python train.py --num_hidden_layers=16 --hidden_size=192 --num_attention_heads=6 --num_key_value_heads=6 --head_dim=32 --intermediate_size=512 --vocab_size=943 --hidden_act="geglu" --norm="rmsnorm" --norm_place="pre" --norm_eps=1e-05 --positions="rope" --rope_theta=2980.0 --rope_fraction=0.25 --qk_norm=false --attn_scale=0.177 --bias="none" --tie_word_embeddings=true --parallel_block=false --extras=["capped logits"] --init="uniform" --init_std_qkv=0.0336 --init_std_o=0.0 --init_std_up=0.0336 --init_std_down=0.0 --optimizer="adam_atan2" --learning_rate=0.00164 --beta1=0.9 --beta2=0.95 --weight_decay=0.0 --lr_head=0.00722 --max_grad_norm=0.5 --warmup_steps=245 --schedule="wsd" --decay_fraction=1.0 --decay_shape="linear" --final_lr_fraction=0.0 --batch_tokens=[16384, 32768, 65536] --max_seq_len=384 --doc_mask=true --train_tokens=159000000 --max_steps=4987 --dataset="wikipedia_en"
Each number is 500 + 25 x the weight over its row's rms, rounded and kept within 0 to 999. Layers, rows and columns count from 0. Numbers have three digits each. The size before them is the row's rms in percent of the matrix's.

# layer 13 MLP down, 192x512, rms 0.102, rows 100-191, columns 256-319
096:477512496512482527521504513505487463514517489510520493547485466514489497497496445514507529543509466506503482491463538517486499540471517486479554495466473499514473507483534465523541486507460518
102:484506493482461510464526498465476500511487504468509524507482547499499511524503532529476516488476487472517491515520517503485495494498442497536450514488498517507513465483479476494463482478542528
175:439479521522502486469489534483503516515478496508474486478493510499486483473494523492531452495492525494469478436459507550536484499505491516480526539528512480523516500482476502518477452486555531
099:471477504532487493511478508543487480515479552526505476510539472526473477465482488540492528518475525508461552520501490516482481543497510505486471461495549524450504487506498515511486467511535520
091:500512524467477514524489468509493524513484512451538494541506480462485517525458469472474511497499468520540523525550510507478488481540538472503475516522555470509514479526529524556472528460487509
097:530517453453495490486541511494446516508524501510444529482456524518490454497469451481516497473491502474531456482479465502457479536492518562479518546465482498475536487470505465525515486463509525
102:478545508513489509493482487482547462531448492532521461504529511492452506483510539470507492484461492512522455499526506488501517510532468506525473483548479562510514471484475499526490505535503515
097:464499517514554500542481494538449496507508563479475550514520538491498464549472482547512537520517499479518527493534432517493535505490542464514477506537534528497471515492490511502492464474499523
098:518477496470500498498466483465459472547522489469469455505524521483474524532520478474494474475510487493495519487455493508506445533513537504467489497574491483516501487476463486529490490480506519
140:492476518498505495543501518534507516466498499525480471515560518506510494445462513476507506478514497506513499460493531528535506477524471501468493522517507506529493489443480499552494505537523507
104:486471552463468539531491549529463473484480486447552508547501509506459521506478547471483500506526510529465507482521528526505482504520503531463480485526486514495491479516453446490496531504492483
105:501487563516463536475542514483494501462517485521494513470470504445508562469497526489499528529511484458467456497515512474528490546500489489494453487487498539522483529500519483507500543513507506
098:503520502473502504533549504518466520452519512481473497479449518521503500499545478500501496473461487475507503477522495475503519502439523508508531512482521510471491482493508474495489477507540497
102:492531525486503492532506509553470497488517516514475457501511502488501449500507492479516501495500512484499475486497532503527539465492506467534492487518500527477492512469466474455465466491465476
096:506485577520494540532518520499499527481459523479491524520514499500488505481510496517515496490455516515487528488479514509532505477522461502509475520480506533457493528469477506493487514484464497
096:498496470525475458458541506523481527522514471522484463459502485524430480470508505480456509492489495526485527495470479528544493527489518490526506520512506454483530514504496527518495501485527488
092:498503509528513466486491490503543491519468487480488468500519493476529524526493487465519499514528507492497489511502507545460507525525481508556514480514478452509486462495501486502497508551495509
097:514460527485506469493519504549491481519460486497490471508517475479433478498504491523512507496461508513435520471457500518486464503529472483506459494472529564489507503502537503483493468514502491
099:508486460488500469468539468485473435517537454546514521506506462544481515503505481507475554500492473469486533497519487455511515478505459518495459498519493458487488539518513525468532511507458471
094:512472496529537490503478501506499500535514526491475559523513497509515497498524516478512496493549500550457483516449498501508519495505537522519491511509490502483513490484480495529514514530532499
099:515523536500439499463469533475489539481525499526503512472473502485479550504520484478524503536537497490498525476492510512494495493488450491496484511508500472519487543494467472533540473453495503
101:521524532492506487467488491492484499510507492490472484498508495507540436485542519514510486494461488446536494533518433497519554537526532530537525515505492501488535458497502487540533500510530492
091:536463456477509526507513518508512523484473447448561524481522466509504536497459510486500494546570513506545476495482470494493507537493552502446521492492489508509522503509524481466506484494534472
101:490501479490503464487509540473500491500475485501481527468494459444519524511482532504446477519501538478491500467499531488521515454531483458547502492555456495549484482512516468494459523512523462
104:495523509514498484506473488467485502543498528507497539485492491505438513494500540451506477495476480465451489517523542520533469501510500504524527534483488554483502484497498485512502479542492530
097:492487499483510499517532487505502483476488492479500447474508474503508512465499493497476489467458497503478547487476509476464509508472479506515482528463526497468506487526538510477489453528473426
098:502514489555524516548543474501478501506517510476531550465484511518490483507532484488546481516509500504517489458497481506449530496517508500458475494519493479526499472530556463496492468493533549
100:465473517526491484484525478488478442484508504503462483507518528516515480530493515515516484489513469495507513520465477501532533533509487482518471477553511528537450521488484509482514499506479514
101:504531565502512509514494469523516515531485507516478463508542481497535443511477536476546506458510510527537534529523499456527485519488521485513493471534525522511517523526474496537489465487483498
093:467539499522519542514502536488474501547538480558461522464482506489495455479519477480538494476525455536504511521499477510459537495521480538483488478515542512508480531464484540497550492522510488
095:506514478529548535475490480501468509497448524499515510501543501456534498477474502499463494526507497499481491467479545512523482498559506513506539471519500475509534493552526475512505517533505526
099:515522468526474504527498458484445486452515491521516499510495433508504476493480514496511489506462499507504500492546501489491519465493486481484479491481515490518530459507488475504518507501489498
102:468537544514466499495451458521534440507478509521485508464494514478476539505508478515520487504485537525505499503529449487567485512535521498503508489503495512506532504542527483483547541531460515
093:532514519489589492476486490512519525512512542474458468491496479485513541536476508483460511530494479469483474467529501499505526508507499506511490513438424505494503438487451488469486468496519490
095:515486506534496522536473463490532481505515473493485533521505488477449481515487525480544500503520520503473496516488497493500491514506489496498528460485510510504528517549487503479527502480462514
099:520533469521530466491497471470532472522498495496535524488495489459527456527502529493508523538491497498482517521476495524493544541491463521489514546489475494521512534491453488481490502496482515
100:501468547534498506511486491422526518542449469497491496528512503497526537485480513492496488482535487460453451470489510505504540519556492535556544477506502501531514483552585536482513545473539526
100:479514524492541472485523499489496508517507498531515495489460497511487520513471478523507497547489476504518433490500507514507471464531498457535537534496540524525459543511465497517532535465501553
094:517493530501507500476511488475525479503547472507506525510535460541546494490510522479490497486527548514522515485479520490529506474544477498499507542513518565520520481478508528513502477542515526
102:488473504496482500480529500455499518497563510487492517525492458511514514481480486514491484512503504471496507525504500490463522516518515526530513533497471448478537533496486493486464485477527480
162:438521500499477482455505533504524525548500508496491486497471519479505473495501518483534446485516528462480483473461522542529454487520477504503532545495513496526527487454497490543504452481563514
098:507493478536518468507526501496530513453481487461490485516519480476493480557489501516495446474464507515456512493478490484539499522496471457495490519523503460521505485499543475481450507450504471
096:450494473532493507527492494489437498515503553497481485512487455517500482478541470517537465559478499484505502488491459513486556496450480485501529433516537463501517552533519511457499511513502477
098:488470489513465532517526514481538498474432472568489529533486458498490505445482516482495515524534495512510528516496503508496460492494515538470507486501525548470517493495471530489474483490453513
102:512539532463474487535530511529492492509515532490502508512515510505506520483563510515519500457498542567508487500499489504509491479493513465489524496503475475519490504541495504477493525496518478
089:470513502531515548496498509466510480503504501447528499512478473500546533539516466487491528486455548518482522550481540487496462518497489489498522492502506511507481486500490522494502488504473524
096:462535462521539532464513470485523505510503506503505512475482497499491521491496514467483476505515505507513481489524454457493488513533553498496467545487504514489525520472507521517511507459571515
099:496505450487503514489501446520481509496499529490465488507482526508458485512488489485528479469498476502496532517495471503470477491481447493458519463477495529450539436517481528447503496526464448
103:526500477546501487513533502443501452509512502500480478528526460503513480491483472497479469493445533459477503537499494481481472522473468546496492536485551501498525507507510472516469511506503492
100:500492519510493483515468509517507521485517511491507510515505548528532546490530478450483498472555517552509500537530526535508508488508487519488541479543505487520469495516494513475535491486489483
093:481489490514535459472518504487483522519524522476485509479495496549491487504455425501504458500504466403511511526540476474508544519512508511489484516482485488574511557490516546503451502483465533
095:475504559518475524501521484512503513508518524488532474514460486514522472522524496557538494522487463526509532470493515529487512474524456522538441508461514524476494473508500485522498496489496504
100:491491515500468525523485503499512464510447523488491468509489549528541514537539513559543486492492516532492496484483501529483460493497476476541501548497499498489539516535511490496503487517479508
097:489496495487487477464530486510492487440552526500482470468510510538503526493480486500480518470544485471514537531547520495473501471514487484474552516495490452510465491476507480487491466493524530
100:499488539533508459516483434521489510510531497573439506509475495533510499504498486496496503532539540545476497476512524522471534503525483459456503524517530471530495532505495516498512479498476457
097:518550481478528535515514465510487477503522505487499477497527544533497479510503509497470524505469442470507470480503516469536496518476497512552480516456488574460518487495520465483501467546478518
099:523512477507432537526498526480468491494507499508534546501434488518462504513487487508512524489476518492475496514501504483516531470461523519516517522494511558458457452507489516528462499468498475
101:470513555528495540469512490517495535495454523514551536509495508510501514487527553476507491498423483532511509523519490451531503518525515535494451524478524463471512518492469515499542523510497508
104:471506507505506485484452502507506487514473517489494512518455527475521535505480441491493520511526485465525504519474509508524473544506519479511505501583532493496502490487502506534455506517526504
098:521472529466503531507493468491511518469478492471451510441485543448502500458467544531470490464544516490490482500498523480510571503509515488509503511523525483488524516474484452474518516470519546
101:496485493477537518522506509504547491498529486464520517497519503521477481494448533496479545519534478484494529492485448511496520510530496513484505515527527504533501567497497494494523504475534518
096:507466481470479452500479486486499508518463510466468535499541498480528482515484546517530475464545555505494522507538496523464480492523475496482534512579510474521534518484513491509526530472519509
097:490468480517469516508516527500503541496495478517484507499508496510502509543525455509523452509503507548474532497475498507531455456495472510541460499527467480521493502484470457543496520523555539
100:498482516471425467497520473528493525524516472550518519478493494553510508540484566525502500505480488513458483482497487509501514504510528464547497491519499522522457486505465487477461510527500506
103:487461502540496481511507502514511484496527500524467473498558497492506472521493499513511488490496481509486534467493545505495487499529483544546506457520543510539488475545463518487514482546474503
096:498515478525481488506500508523479500503479553498520480492515516463493468504532493531498477455554510497522499551503495504484497549520487493454524529513549473520555509537471492488491524467490491
100:517507474461488490492480541514454502512520506541484517527489491504501453476530455484533475517448482473505496498529512481499514492471531489525505516450488505511481456499528514538512468494498504
099:492526466535464520503534500472482511498486544514543507483489495525462540495537462502487479514496491518444508455531483482529526495474528528560508510485485472450523493536485483478503495521504528
092:511512519514479552498512520470519486513550510525499491477496489475514496469513542520480479517504506518584529508500520518502486506498460471516443510522490472501508469461483481514484496490504478
104:495500502484491573527480513479506505483519485493521441468489556486536487457529449490487486537514485504567470503513455437536518534435520478481479504519487443503513495461466477517466547549500468
093:510513497477484495504490474476537502496503536504487533536520472443527485516487516478497479466530466525524494534517523497473498496475501486489511524468495493493542476492545476528467477493525501
097:529501465524491463516490519492490492497500490533496497503478536503510455472526438457477500496480505505513497477473495527533482516475486551513570470500461502485466472491518495552457535517430487
094:489520528527536469488526475529482495516475514517497523488506524515502454473498561503485502470498489461471475514526519503518483509478515520505507529441493494501478494515472497523513514487500528
101:522445439518524489459492467504494514469499534479486484502539548466493511463464470526523515538488452509479509511520534496506510521514501499518447519512539508492464500490459514511550501526499530
100:518519487510483508492500467496470531468525524508463528502498522442461497532521500518509476505518486448517512512487499432515471492475520503535482497510485487499521493502475470510560503525475469
095:535521478463494493515504510508532529491462540520527526542515465521495494507482461536465500514462503512468510505537514495474528486477505512505551517502505507575470503487533506472461496486514498
099:517476477526533499490476492524522447454497515529504533519478493484499508476487480491429473506501465504480517468482522477488516488521523499477500489553435520466507503500498475486510494515529469
101:502496481492444506531493527520504459481502590481498495518511524532472458523484511490542497482496459478493481479502504472458476472518498470527481519473505527474500515485501532512493503555511501
095:499511524501487512516523520526466549448505487530470477498503523484553487517520485505521498503506547490484460482523498513521485537506490499515510498466503498507490503531518487448458497492491490
102:524481498521498513461517496490501557474516476513480484478496526529550511530494511525526496537502526502510497475522468481535449513511540513521494504462486500487505493494510520492530536527486545
097:487446524445530499504522513490474481492443469500498513494488498490436535493517504474488549492476495466480506496508487476480498534480498463496497464508497512502509524514497499495523497457510506
100:487489509498465493504506459507508489516520513516503480498510506524479480550526536505512502470468495482560475506481503519504490513522467504525512510527472535531494490504501525456491503484461520
092:485518489505543524492534506490532504519525493507509473484523531509467448554538492520524474461504456488492499518469516476525498493528491524512518498505480489523505494501435481511528491490523505
100:524488461521513460500553525495477548507449531476462513473513508450502459530507487509506523488475498455509502497510482515455482508496534492494525483494546479548501518477464481513482498505510504
095:500469504526510501488532511478516529496479499465471509480508522486507492472485515491529519502459485507522544517495526499491516466468462506496488494511501486523527467514521557509434512494498506
092:492529489500489529475527519492505519513555564472511481479489493506468520476476489491478532506438465490481558513527481452464479508487464529517468518519506525479487484463493506503518513480511504
106:465525521514532492525438472500488510524499504501512523505489489522492512519518504549521515497499494537490519463488501510515523494547512455501499508550531506489430457517523491451548510507494517
096:491502535498478514497493452534483457512496515516484502517533506515483515533481521504530484482519459564543518459500534489514509499448552480466498500483518483451491481527501464498523506522487497
100:490508486463502486497458445535499513502518449508451508493511511504537493506498483509496497518462477510506489493497517488490504499501478503561546489456536479484483504472469506515550569523491547
101:496509499487531506511463461472460490508509487451493500478477516480495501520490524467484509492542474511537499499531473500477507526497491453488504509536526452495477491513483518511489500457494510
103:507503496494480478484479517526482493466534563506444453511513500520515474492533514506485495483534532473447487491485434508491464480530491502474481476473507520495487499500522524528491461525495524
102:508511496518537531513521488496532524470448511505552519535509490473499523477506545479520569500443476516494558490535536505448518505494430527521462476519469546509510521486486492479467522507501516